Weights of a small GPT-style language model, trained from scratch on English Wikipedia.
Size: 6 heads of 32, vocabulary 2048, 6.62M parameters.
Each number is 200 + 30 x the weight over its row's rms, rounded and kept within 0 to 999. Layers, rows and columns count from 0. The size before them is the row's rms in percent of the matrix's.

# k: layer 10 attention key, 192x192, rms 0.0941, rows 92-95, columns 96-191
# q: layer 10 attention query, 192x192, rms 0.0929, rows 93-95, columns 96-191
# v: layer 10 attention value, 192x192, rms 0.104, rows 64-76, columns 96-191
# o: layer 10 attention output (transposed), 192x192, rms 0.0932, rows 64-76, columns 96-191
k92,096,188,200,167,191,268,186,234,223,145,185,183,240,211,159,215,188,220,156,249,195,135,177,183,197,192,221,219,134,210,187,259,205,262,190,155,204,206,195,217,191,212,213,184,107,197,224,284,209,199,132,181,232,225,239,156,219,198,228,175,230,228,205,225,163,228,272,200,198,207,239,193,200,192,229,207,166,205,189,204,184,215,178,221,192,164,241,191,202,174,172,246,220,218,155,206,164
q93,097,197,150,199,225,171,184,220,167,158,200,226,204,142,204,191,180,269,215,242,214,220,210,207,232,186,211,228,165,184,177,199,215,177,182,199,209,212,196,173,214,232,211,204,189,217,181,213,163,214,197,174,211,165,169,185,264,210,139,222,258,240,229,206,158,181,214,185,229,208,194,160,217,147,235,186,260,190,154,220,221,222,207,174,132,254,180,223,181,225,246,199,152,186,177,210,235
k93,100,309,269,186,249,194,189,193,183,219,203,217,203,227,213,217,241,163,159,229,219,214,181,204,198,251,193,201,197,180,160,175,220,202,174,192,171,176,200,214,147,205,169,228,224,237,246,152,195,172,220,161,179,170,201,185,289,165,181,202,266,211,207,168,226,268,201,188,202,200,166,248,192,148,177,179,197,189,225,168,229,236,217,220,148,198,176,247,211,175,188,229,215,229,149,186,211
q94,095,210,173,223,171,172,193,213,200,226,198,227,193,223,186,169,186,188,166,242,179,199,142,199,292,212,156,216,201,188,211,239,190,223,183,206,181,158,176,146,260,184,257,178,182,210,203,179,216,171,258,193,225,224,236,186,193,192,216,252,184,195,184,192,199,142,166,227,201,164,216,208,241,185,225,220,208,236,184,206,160,197,216,220,214,192,228,206,160,187,167,218,231,199,299,179,112
k94,099,187,223,244,173,173,193,195,215,193,188,206,152,190,239,227,165,221,216,242,170,163,196,186,187,210,199,187,214,180,216,166,194,181,194,203,144,205,189,207,194,244,125,201,238,224,184,198,200,196,194,190,213,162,169,219,198,205,157,221,212,201,213,193,158,172,159,176,257,215,234,167,242,169,196,205,195,214,198,240,235,180,200,210,231,255,249,218,223,187,181,218,196,170,198,169,233
q95,109,170,195,214,153,219,171,240,204,203,191,253,201,201,192,199,189,202,189,221,183,188,198,215,205,148,170,255,161,230,210,223,191,233,220,245,212,189,230,228,153,236,194,265,200,234,191,205,203,216,137,264,153,155,187,248,139,218,201,244,240,221,197,224,217,204,186,190,209,190,211,112,260,175,211,200,183,201,177,183,164,192,181,204,186,173,174,184,231,175,162,195,177,170,198,219,229
k95,109,214,220,213,167,190,269,169,163,207,203,242,231,193,219,176,198,215,192,146,222,213,164,179,207,187,142,271,180,227,212,175,181,167,163,200,210,223,206,210,215,249,204,223,182,206,201,232,213,219,255,225,127,175,221,228,196,218,214,202,230,160,195,183,259,222,162,174,216,187,166,226,215,208,176,238,212,151,232,210,193,188,178,177,222,176,222,199,196,250,194,188,225,205,245,210,189
v64,094,221,213,236,208,149,190,178,197,192,202,178,216,203,185,251,160,218,205,223,156,290,256,183,175,218,236,207,237,222,175,195,176,228,212,195,146,207,193,244,256,148,229,149,223,182,133,259,195,215,189,240,208,201,164,189,183,184,127,196,191,194,178,209,204,227,204,205,204,221,172,208,237,185,204,216,202,211,211,183,209,208,179,232,196,237,120,260,233,259,167,211,221,183,235,204,156
o64,098,198,124,163,219,232,255,190,213,183,216,213,178,218,184,220,185,238,164,161,178,208,200,181,208,150,190,217,244,210,226,222,208,167,222,255,227,205,211,191,238,210,224,207,205,237,247,262,231,271,231,232,173,187,221,231,199,247,266,230,177,246,165,183,175,189,197,176,197,200,259,192,152,206,156,192,210,194,215,238,229,211,185,182,216,196,191,216,191,226,150,179,165,203,146,214,159
v65,095,218,153,235,165,214,204,202,188,230,223,168,208,179,165,156,204,219,192,224,189,189,143,156,119,186,170,190,221,212,261,192,215,228,275,226,221,231,199,180,187,243,239,233,236,207,182,212,142,155,177,236,224,222,168,233,204,201,221,202,195,213,162,199,246,194,228,206,183,211,222,207,182,202,221,228,198,205,218,161,234,171,213,183,220,182,180,231,216,196,230,206,185,204,157,176,195
o65,094,216,167,212,138,192,233,211,179,275,198,231,159,221,182,208,180,213,206,201,190,250,295,205,219,180,188,192,130,208,153,179,233,116,188,196,186,184,228,207,193,183,154,192,180,167,180,184,173,214,223,207,243,169,232,175,140,212,211,230,236,171,186,205,203,189,189,213,200,198,208,178,169,112,170,206,213,182,223,228,127,179,204,209,206,252,146,193,209,196,182,214,249,226,168,192,173
v66,098,210,179,197,200,216,206,175,164,209,191,168,177,162,181,261,255,199,210,211,208,208,207,238,194,283,187,199,262,151,177,258,198,224,182,210,175,218,190,174,204,212,215,208,220,265,222,247,199,208,207,187,211,214,229,180,250,203,222,247,161,235,264,210,182,202,233,165,228,219,202,217,168,186,221,204,248,175,219,271,222,208,207,187,204,235,172,141,193,143,211,181,133,154,184,205,179
o66,091,200,191,166,194,166,206,212,218,198,243,163,194,219,214,253,213,197,155,214,228,200,234,221,247,199,188,219,170,198,233,161,194,173,201,147,204,196,228,230,191,204,229,221,165,210,230,188,186,206,197,242,273,257,184,215,234,198,168,221,156,186,182,207,219,187,175,266,189,191,167,218,186,255,182,202,177,162,211,183,163,210,222,181,196,201,203,294,257,167,185,207,233,179,236,202,221
v67,096,224,191,224,201,226,184,174,228,215,207,178,191,212,241,172,202,160,200,246,212,201,256,188,175,212,188,196,231,226,230,199,236,198,182,144,212,186,181,203,128,191,269,201,223,235,175,179,221,179,163,272,243,228,236,179,239,207,166,187,227,225,199,220,210,205,253,172,173,204,214,155,170,183,148,173,187,231,171,188,165,177,135,201,178,236,179,206,214,218,210,187,234,217,232,177,204
o67,093,236,194,206,158,196,186,217,150,191,155,234,184,172,190,214,177,198,218,155,208,215,181,176,205,232,193,120,207,195,156,256,179,261,218,201,191,183,244,231,206,210,172,218,137,187,240,207,179,191,183,217,143,173,191,246,186,219,169,190,210,218,190,224,231,132,178,193,166,221,195,181,209,236,212,252,204,173,215,245,183,184,253,217,219,201,174,187,142,140,190,151,199,241,168,153,235
v68,101,171,208,162,236,165,247,283,205,194,197,218,184,216,181,211,193,227,205,135,202,194,189,154,175,272,225,166,241,186,219,227,192,183,203,182,208,201,159,161,209,179,202,247,200,181,223,167,150,188,241,207,144,236,196,239,170,224,233,189,174,187,140,180,242,226,237,176,155,196,188,191,203,195,208,172,215,215,198,228,213,219,154,216,205,218,123,224,154,202,187,150,208,133,250,176,200
o68,097,184,202,157,216,217,203,242,171,225,164,162,161,202,207,271,209,158,211,188,179,162,155,211,202,243,198,212,173,229,231,160,148,192,205,241,251,177,151,161,154,229,220,159,178,187,194,211,256,169,186,242,185,163,196,194,199,231,217,200,227,150,225,227,196,145,238,178,202,219,181,165,178,218,186,188,191,188,248,206,185,188,165,201,188,211,171,217,213,178,173,206,173,265,223,239,182
v69,099,234,232,177,217,181,199,223,231,182,177,219,215,229,248,188,204,166,183,219,208,116,150,144,222,187,219,189,270,218,207,200,193,196,207,166,206,215,240,226,155,208,239,220,237,212,216,140,168,194,205,143,160,189,223,223,200,234,236,221,200,184,217,161,198,238,198,215,160,220,186,208,156,187,203,185,213,199,169,211,168,155,149,160,243,165,266,199,205,179,200,180,222,207,191,210,128
o69,092,220,191,199,137,179,204,201,182,184,222,176,224,172,196,180,225,219,218,194,243,206,196,273,221,215,191,234,192,199,161,208,256,168,225,230,225,206,166,200,208,256,171,179,138,189,204,164,231,241,198,248,181,223,175,206,195,165,195,201,226,220,217,242,246,182,162,186,237,211,224,195,241,228,210,207,254,209,194,170,169,143,205,174,196,217,220,206,221,237,171,209,238,248,238,180,217
v70,091,241,199,167,217,220,172,223,227,125,151,220,231,151,204,234,202,153,202,204,182,196,208,232,197,187,229,175,185,206,243,209,181,203,232,190,193,162,242,209,164,162,232,259,184,230,261,217,199,239,187,179,207,196,233,173,216,199,186,207,219,177,207,143,225,235,289,182,165,177,223,198,180,179,151,203,208,206,240,210,151,230,242,200,228,227,148,167,203,196,191,181,221,213,227,211,222
o70,091,186,243,243,217,178,216,183,208,227,182,262,217,186,216,191,203,239,157,217,228,219,160,220,186,216,156,199,204,189,227,236,204,254,201,208,174,149,190,168,165,196,246,138,217,129,228,190,197,162,205,218,212,179,224,208,205,188,218,172,211,202,133,201,248,182,177,148,238,203,205,179,206,250,209,204,114,199,192,198,205,181,183,192,216,210,216,218,166,221,200,195,145,221,241,230,218
v71,097,151,198,178,234,197,214,246,240,231,177,244,173,216,179,198,149,237,241,251,273,174,173,167,195,204,204,231,192,223,262,148,286,192,199,193,189,255,189,163,167,185,200,244,262,187,195,177,158,236,196,152,279,203,201,221,195,185,233,248,236,193,179,240,244,181,215,165,221,222,165,187,207,233,208,198,233,185,206,198,177,159,212,198,164,163,207,242,206,229,173,147,238,186,206,226,218
o71,098,142,188,157,184,151,186,238,190,171,186,248,177,162,186,179,209,204,167,187,177,235,197,191,213,198,270,198,222,227,219,205,206,172,239,226,182,184,220,230,200,204,201,190,167,207,136,157,195,195,209,172,181,220,196,220,164,188,149,241,222,190,234,229,269,240,195,215,217,171,205,161,168,203,254,211,237,214,180,227,185,201,199,208,200,176,251,233,223,219,182,221,222,180,233,195,241
v72,087,227,211,169,171,168,212,220,166,194,220,167,194,211,244,232,192,212,188,161,245,230,211,180,177,197,208,234,152,176,224,200,242,184,142,211,171,154,210,219,186,164,190,176,241,180,186,176,180,183,153,222,145,165,189,198,201,187,222,196,202,205,261,194,180,201,193,208,196,205,182,198,193,152,159,214,220,202,168,193,214,186,163,204,231,233,207,219,197,178,180,241,179,242,258,256,191
o72,091,220,199,223,152,234,192,224,230,218,140,204,198,177,218,225,232,175,223,171,144,179,188,204,195,285,211,193,264,196,200,216,171,241,150,174,206,216,161,191,243,222,195,158,201,219,202,190,234,174,190,221,239,228,229,246,214,205,224,222,248,193,133,177,224,191,150,173,168,139,234,259,193,229,193,229,243,235,210,219,199,213,259,192,192,151,225,167,192,208,193,212,194,200,227,173,226
v73,093,224,191,187,167,174,232,175,213,211,145,177,183,259,173,191,157,198,243,204,187,170,218,219,209,211,225,162,168,167,219,187,152,243,227,172,176,235,206,238,188,148,184,174,231,224,183,244,223,221,237,208,171,229,181,244,251,249,210,236,198,200,180,169,164,233,214,263,262,176,177,186,177,235,213,196,215,166,195,261,176,209,189,177,199,163,198,179,133,195,182,168,207,232,164,173,146
o73,090,229,230,205,189,191,211,160,250,189,202,236,197,235,226,212,154,259,214,167,149,199,206,186,223,157,213,195,176,164,146,202,232,194,228,177,197,226,188,190,247,207,243,258,168,228,206,182,243,220,262,208,195,211,252,214,172,165,221,198,188,261,219,184,180,155,201,177,257,238,222,169,184,160,187,214,221,150,196,203,151,176,245,199,213,169,163,259,211,201,194,228,224,161,188,195,169
v74,098,219,172,195,167,219,227,152,185,241,237,219,238,191,232,217,201,225,138,234,190,191,244,147,187,146,211,170,223,191,203,206,209,208,133,213,164,196,179,188,179,117,240,179,146,202,240,200,178,175,216,262,230,204,229,241,187,184,224,244,187,246,179,172,179,208,234,128,159,179,251,230,207,238,220,200,217,187,196,186,195,223,232,210,190,210,173,258,165,223,236,180,173,252,190,168,176
o74,097,206,182,243,157,217,154,207,250,152,173,215,166,218,176,235,148,184,198,192,200,178,179,244,190,220,216,199,235,221,205,209,204,246,246,192,179,148,184,221,184,247,238,153,181,190,240,175,191,258,174,193,198,224,188,245,169,320,193,197,225,178,220,215,206,240,167,217,139,206,217,155,204,244,192,257,227,199,216,222,176,162,188,251,208,176,216,192,210,200,162,168,201,209,190,233,213
v75,101,189,197,222,221,241,216,137,179,135,173,185,259,195,255,164,201,244,202,262,195,168,212,182,181,183,179,211,211,283,201,202,213,191,201,193,238,251,218,148,151,221,186,214,237,205,185,180,188,163,168,202,157,182,226,223,202,194,210,253,164,206,190,241,217,146,243,177,190,141,169,188,197,179,279,178,224,246,188,195,242,193,205,236,168,126,198,193,174,173,208,220,197,219,175,184,147
o75,096,219,245,192,181,237,180,269,158,191,188,220,193,229,186,222,194,185,229,238,216,247,189,193,150,133,209,158,188,178,158,232,237,232,235,264,166,154,164,206,265,219,163,163,235,208,213,208,177,149,187,227,220,170,194,204,188,147,179,169,249,178,240,221,221,213,147,225,177,195,162,227,193,125,235,246,223,222,181,203,193,237,204,163,191,249,183,236,187,203,287,188,175,233,170,157,247
v76,090,148,269,170,212,232,193,161,263,173,184,180,226,190,172,232,134,164,178,200,174,167,162,238,283,224,213,166,191,183,217,214,165,175,171,220,199,170,183,184,165,195,201,239,142,138,214,161,188,171,174,186,166,233,213,194,199,187,205,196,220,193,161,169,210,160,216,210,228,236,203,190,233,223,199,211,218,231,172,160,227,167,216,130,167,205,130,176,239,196,175,193,240,138,172,202,212
o76,089,245,237,238,221,215,227,266,196,197,205,185,186,182,235,212,224,219,211,162,209,219,193,147,208,187,198,184,208,207,237,128,239,213,222,241,192,188,194,217,186,136,181,189,216,186,198,213,264,215,148,220,197,186,179,198,186,211,177,189,169,225,223,210,178,187,198,197,218,113,191,176,256,232,270,265,124,152,244,179,174,152,215,224,204,176,211,162,167,212,183,219,221,241,224,246,177